Part of a small language model's weights.
Size: 20 layers, width 256, 4 heads of 128, 21.9M parameters.
Architecture: no biases in attention or MLP, untied embeddings.
Training: a variant of SOAP for these matrices, 1199M tokens, 6267 steps.
Each number is 50 + 12 x the weight over its row's rms, rounded and kept within 0 to 99. Layers, rows and columns count from 0. The size before them is the row's rms in percent of the matrix's.

# down: layer 16 MLP down (transposed), 704x256, rms 0.401, rows 383-391, columns 128-255
# gate: layer 16 MLP gate, 704x256, rms 0.488, rows 384-391, columns 128-255
# up: layer 16 MLP up, 704x256, rms 0.525, rows 384-391, columns 128-255
down383 099:36 78 61 49 72 38 53 41 26 37 39 43 44 52 54 34 45 54 53 53 32 37 56 27 41 53 51 62 52 60 47 78 60 21 50 60 58 38 59 53 57 60 50 47 75 70 52 34 34 42 42 41 47 51 72 54 54 43 39 47 59 52 56 39 47 45 47 72 71 54 44 42 54 39 55 43 58 66 45 54 47 60 47 64 54 39 61 48 64 39 41 42 17 49 34 54 50 48 57 50 54 41 48 51 60 58 32 53 65 53 54 42 57 44 41 43 45 28 73 49 42 37 44 43 28 53 66 53
gate384 098:73 39 59 49 41 37 30 52 61 36 47 63 59 52 72 44 53 47 44 30 45 41 55 58 51 40 60 42 59 50 88 37 54 62 51 63 39 60 68 53 50 70 40 53 46 78 41 61 64 56 53 70 49 35 71 69 26 71 65 48 47 52 66 57 30 64 56 31 45 73 56 41 39 61 47 54 37 54 63 63 60 61 44 39 48 47 48 53 24 51 61 56 41 41 59 42 51 58 54 42 54 42 46 35 48 44 20 55 60 39 60 61 53 53 53 60 51 45 68 48 54 50 58 67 61 28 41 54
up384 098:34 28 49 50 38 45 71 55 55 39 36 77 55 47 63 48 37 55 67 57 36 32 52 55 48 57 41 50 44 27 43 43 46 75 42 66 51 58 42 53 44 53 68 35 44 76 22 57 38 49 45 67 50 57 34 23 40 52 43 60 42 43 38 58 72 45 64 51 52 44 39 42 44 74 69 64 54 65 64 52 60 46 60 29 59 35 48 36 67 56 35 60 34 64 60 33 74 67 48 65 47 57 36 42 54 53 45 22 41 42 48 64 64 46 50 59 46 45 55 65 34 52 36 56 52 36 46 35
down384 096:37 46 42 54 58 41 48 55 53 77 55 59 64 37 61 55 68 66 74 56 31 53 58 55 41 56 63 55 54 46 46 69 31 55 44 72 33 45 55 40 47 43 56 56 33 37 65 44 82 61 21 44 49 50 58 49 47 30 59 48 52 49 53 59 77 58 57 36 67 23 60 58 60 33 66 53 69 23 41 41 42 63 63 70 51 73 54 41 54 46 63 47 35 36 46 42 52 57 48 51 51 42 55 50 60 53 31 45 39 68 38 61 55 51 33 22 62 38 35 32 44 61 72 63 45 36 50 42
gate385 102:42 53 57 48 35 59 41 64 61 49 48 60 52 68 33 54 57 56 58 47 48 48 66 54 60 46 75 58 55 59 40 45 41 17 46 40 59 53 69 44 44 32 59 42 51 51 41 54 60 40 27 75 62 61 35 47 51 71 53 67 46 17 30 41 63 57 55 50 26 66 35 48 23 48 57 79 38 56 40 65 39 59 44 48 53 49 51 53 42 36 42 62 44 64 60 56 36 44 53 35 58 45 62 34 26 44 51 55 54 33 60 40 57 42 59 51 68 39 51 57 64 57 51 56 41 47 40 61
up385 104:62 38 50 48 44 50 60 30 45 55 40 45 61 62 24 43 47 58 32 43 82 59 45 62 70 42 50 26 40 57 39 50 34 52 52 56 31 52 46 44 42 53 31 32 46 28 46 63 51 52 40 55 74 44 43 57 47 65 26 49 33 51 34 62 74 31 61 63 52 44 39 47 40 76 46 43 28 45 36 46 60 34 60 49 29 48 62 54 67 52 41 43 58 40 77 41 43 41 72 50 42 39 59 43 34 49 48 65 53 46 46 51 45 38 65 65 31 53 29 27 42 68 48 38 38 47 39 54
down385 100:66 60 52 57 69 41 46 67 45 57 62 61 57 50 48 60 31 52 41 55 42 51 44 60 35 25 38 38 62 51 65 44 66 58 30 77 46 38 40 45 66 66 46 60 61 53 47 60 61 45 63 49 83 59 68 50 54 25 55 67 67 47 37 50 60 62 46 42 29 35 46 47 56 47 61 64 54 31 56 46 51 24 39 47 42 51 36 54 47 51 50 38 60 50 39 36 28 27 52 54 37 34 29 48 86 37 55 55 56 34 50 42 49 62 54 49 63 58 57 51 65 66 55 45 48 51 61 35
gate386 099:38 39 46 74 53 71 43 34 55 37 38 65 51 50 53 62 36 69 30 40 73 50 74 49 44 50 39 49 71 46 55 47 49 67 51 47 57 65 42 46 49 55 51 50 65 44 36 71 50 43 59 39 39 49 51 46 50 49 66 48 54 50 57 55 49 58 33 55 49 39 44 41 62 64 45 66 56 38 48 31 43 29 28 47 36 20 44 45 58 66 46 62 50 42 48 49 65 58 66 51 51 49 51 34 49 33 46 51 59 76 50 54 63 51 40 53 59 39 53 64 42 50 53 45 52 29 48 62
up386 098:42 60 54 74 59 52 65 51 74 40 52 48 72 47 31 63 55 55 58 64 50 37 44 55 49 50 48 53 55 48 45 39 25 40 53 38 52 46 42 39 44 47 48 58 37 56 48 31 85 74 45 46 41 63 42 42 51 52 43 18 50 41 60 41 47 46 43 58 41 35 47 57 63 59 18 53 57 37 56 68 50 51 34 41 57 63 54 64 60 43 39 29 65 48 51 55 44 62 57 54 63 55 61 55 51 47 53 61 51 69 28 56 33 50 46 31 45 40 42 44 34 48 66 55 70 36 61 79
down386 103:65 35 50 61 65 65 32 37 31 39 51 46 39 39 52 30 51 47 18 49 49 40 36 45 66 51 40 33 74 45 62 49 36 62 33 43 55 35 63 53 50 47 72 41 55 46 60 37 48 53 49 65 67 54 48 57 46 67 22 72 66 31 53 46 32 44 45 52 48 44 46 61 44 48 59 61 56 65 30 59 55 37 34 31 69 55 36 41 55 43 61 48 52 43 39 52 49 59 48 62 58 40 54 42 55 35 41 49 54 40 25 33 48 42 33 31 71 41 63 48 73 47 40 38 44 59 38 34
gate387 100:41 61 54 45 45 47 49 59 71 56 38 45 47 68 64 61 45 37 64 63 29 54 31 59 59 56 54 31 62 48 49 35 49 46 32 59 66 51 42 54 72 75 60 41 54 45 36 59 61 32 55 73 59 67 54 54 63 55 84 51 45 48 57 36 43 50 55 50 38 69 35 53 47 46 92 52 55 44 42 46 54 58 68 55 65 63 43 54 39 57 63 63 38 45 55 50 42 22 54 55 53 62 43 34 60 43 59 27 55 57 51 63 52 70 46 50 43 68 45 39 42 63 56 75 55 57 48 52
up387 094:63 55 61 36 55 31 41 47 34 55 38 35 55 73 34 56 65 71 58 52 25 32 61 38 64 50 61 51 44 30 43 39 41 54 29 54 60 48 60 56 51 50 58 50 48 59 45 26 47 44 51 70 60 75 51 41 37 43 49 63 46 47 61 55 50 56 48 52 80 52 69 53 42 44 50 55 58 48 37 57 42 59 58 47 63 45 42 62 45 59 72 24 57 28 27 51 69 42 51 50 61 72 35 59 48 46 43 57 46 35 66 51 62 45 78 52 61 29 63 59 42 51 63 46 61 66 36 31
down387 093:41 35 62 65 46 46 59 47 50 49 44 38 45 46 61 38 65 43 31 43 68 50 67 47 55 55 35 66 49 72 45 52 48 54 46 54 53 35 47 33 45 47 77 29 60 64 52 42 57 54 54 62 57 43 54 55 66 61 36 46 41 44 57 59 55 55 34 46 43 53 42 38 61 48 64 63 46 61 42 66 64 34 32 26 39 25 62 52 51 63 29 57 41 51 52 53 47 36 37 30 34 73 50 43 48 29 32 60 44 64 52 26 46 60 43 60 40 54 61 59 47 48 52 67 42 46 53 52
gate388 102:56 20 57 31 36 60 42 31 53 47 60 63 49 50 43 74 58 56 57 45 53 59 38 42 48 42 55 34 73 39 57 44 48 55 57 42 59 53 41 54 47 41 55 39 68 39 36 34 76 57 26 58 54 56 38 50 58 49 43 54 64 56 51 52 35 30 60 38 39 43 31 67 52 68 42 37 46 48 57 58 23 70 60 66 42 42 50 50 44 33 59 65 52 47 49 62 42 51 49 65 44 54 44 65 48 53 45 52 26 56 27 48 61 49 56 63 53 53 61 47 63 44 43 58 38 30 36 43
up388 095:39 84 51 56 61 50 58 66 60 51 57 40 57 42 54 45 46 65 46 46 56 43 35 59 66 38 39 43 39 55 48 58 36 38 54 56 19 36 72 58 59 59 51 38 67 47 33 31 48 40 43 80 29 43 33 41 43 63 33 34 29 58 71 38 44 51 36 37 38 56 54 63 49 39 43 50 63 41 45 50 34 53 51 52 46 56 41 77 53 47 46 72 30 50 48 55 41 30 54 36 41 59 56 50 37 61 54 65 27 35 38 68 60 55 47 55 32 59 53 33 46 42 47 59 34 42 56 53
down388 097:18 52 54 58 64 12 74 46 58 53 58 42 59 49 36 41 52 56 52 51 41 37 36 53 49 31 34 55 62 54 47 44 52 57 55 55 47 45 63 45 42 83 62 51 64 59 52 53 54 53 45 48 54 58 57 46 37 41 35 53 43 50 52 51 51 64 53 58 54 49 66 30 42 45 28 55 46 74 37 47 48 35 42 61 32 36 45 48 46 42 64 52 58 58 56 72 59 56 45 71 82 51 50 30 54 37 58 13 54 52 57 64 57 76 50 50 50 64 51 47 58 59 58 57 65 27 42 64
gate389 093:26 44 48 49 45 69 77 58 63 60 74 44 44 62 61 46 47 56 42 42 51 57 50 57 41 32 49 58 69 51 37 47 44 68 35 36 44 67 33 68 48 45 47 57 52 43 47 72 37 51 61 59 54 68 50 38 52 57 33 36 51 40 53 60 43 55 46 62 52 38 50 47 40 60 54 62 53 45 73 43 60 44 44 48 45 63 28 33 58 31 46 60 73 54 64 29 67 70 54 57 52 39 69 65 82 45 57 59 20 59 58 59 20 63 53 32 43 57 61 56 55 64 67 35 49 51 67 62
up389 093:40 36 64 48 42 49 66 58 78 56 37 54 55 55 41 39 34 49 41 45 26 48 50 44 47 62 52 73 56 40 43 72 40 52 39 48 41 45 65 48 50 44 42 60 35 53 56 50 65 52 59 47 47 55 39 42 34 56 48 54 23 44 29 45 58 33 35 59 33 43 65 48 43 48 44 50 54 51 60 38 60 54 47 42 29 42 59 54 73 24 38 54 52 59 53 48 44 35 59 26 48 56 52 32 24 41 75 63 56 47 46 52 53 48 43 46 45 53 60 34 54 50 50 51 56 46 43 31
down389 103:75 55 49 51 47 31 47 57 54 52 47 55 42 29 60 51 43 50 65 55 43 59 42 36 55 59 43 65 35 23 51 71 80 37 40 46 65 58 45 63 43 70 33 54 56 36 75 45 59 53 51 51 69 30 54 39 73 61 72 63 47 26 34 31 68 40 52 61 46 57 34 49 51 69 48 47 58 60 50 63 25 49 59 51 67 65 57 43 43 55 23 54 52 53 53 54 34 59 42 62 55 54 78 32 58 56 42 59 48 45 41 37 48 54 67 30 46 28 50 53 68 46 44 67 61 38 45 47
gate390 104:65 45 47 66 43 60 61 45 76 56 63 33 39 48 57 66 34 34 38 76 52 63 37 42 64 24 57 52 51 42 51 65 38 26 39 65 45 73 46 48 49 53 48 50 63 32 65 56 51 52 54 59 51 54 67 45 42 61 55 37 35 37 57 46 25 60 39 59 56 44 74 58 60 62 58 39 50 46 48 71 35 69 49 61 48 44 59 61 64 43 55 53 45 60 57 43 58 49 46 58 56 73 49 54 52 39 64 58 54 57 25 57 53 48 47 43 52 51 65 46 48 50 30 46 39 52 54 35
up390 106:32 35 53 67 48 54 58 52 65 67 47 56 37 34 55 62 52 38 52 37 44 58 33 48 60 41 70 40 53 66 66 42 70 37 39 50 45 67 55 30 48 69 32 43 63 41 58 62 60 50 62 51 55 52 35 63 27 54 57 56 47 35 27 61 62 62 42 51 49 44 61 44 42 20 47 57 49 53 44 32 59 59 38 63 54 50 52 45 65 56 39 73 16 66 32 72 28 37 66 44 47 59 65 53 38 64 45 41 44 39 44 37 54 49 63 57 65 69 39 49 45 58 55 62 65 40 60 37
down390 101:50 61 52 46 56 31 44 35 50 69 46 43 55 64 54 42 39 44 27 39 38 65 40 45 32 47 74 43 39 44 50 58 22 61 52 55 48 43 63 38 56 69 49 50 61 43 58 49 70 67 40 72 53 42 38 43 39 35 48 70 36 44 41 77 47 49 47 41 54 50 53 61 37 31 38 67 58 75 59 54 58 41 21 61 44 32 42 43 71 38 64 23 52 66 62 46 50 47 42 49 66 30 62 41 62 28 52 55 39 57 30 35 62 34 59 64 49 68 36 43 49 48 35 59 55 39 48 57
gate391 099:64 39 55 46 28 46 39 49 47 55 41 36 58 52 31 74 53 52 39 48 36 44 48 25 50 53 37 56 57 36 33 40 47 57 36 57 35 74 49 62 53 50 35 66 53 13 74 50 62 61 49 75 61 44 36 54 66 42 54 46 55 53 47 77 40 64 60 60 58 52 52 64 52 26 54 68 57 42 39 42 51 75 58 57 57 52 67 54 54 60 65 61 47 57 40 54 42 39 51 56 57 48 38 45 41 34 54 54 63 41 38 56 44 35 66 51 52 39 52 43 52 43 63 71 32 55 50 46
up391 100:50 57 73 64 47 29 78 49 50 55 60 58 67 46 79 56 34 63 59 46 56 41 59 55 54 43 41 30 60 46 41 74 45 43 79 46 42 32 47 58 33 52 34 49 52 53 50 30 54 65 43 34 40 38 24 59 37 47 50 53 35 62 36 31 51 43 53 51 60 52 50 37 40 48 41 61 49 73 30 65 45 50 59 60 43 39 53 44 46 53 26 43 69 42 56 45 56 60 38 43 71 36 48 70 55 57 45 40 30 58 38 57 42 26 30 52 40 35 46 38 40 39 43 47 71 22 40 52
down391 102:33 48 53 52 64 86 42 38 32 40 43 62 49 40 42 35 56 31 52 54 54 61 34 54 55 41 41 42 54 50 41 51 55 46 51 44 55 57 75 62 59 47 73 57 58 70 37 53 52 59 60 54 57 44 48 76 51 44 54 59 77 62 54 55 47 44 28 39 39 72 52 65 41 33 54 43 64 40 43 60 46 42 56 57 29 41 51 57 60 41 34 54 55 59 63 67 09 58 26 53 40 50 45 48 47 43 60 45 28 49 54 40 74 51 54 44 33 34 52 74 56 49 42 51 60 40 61 53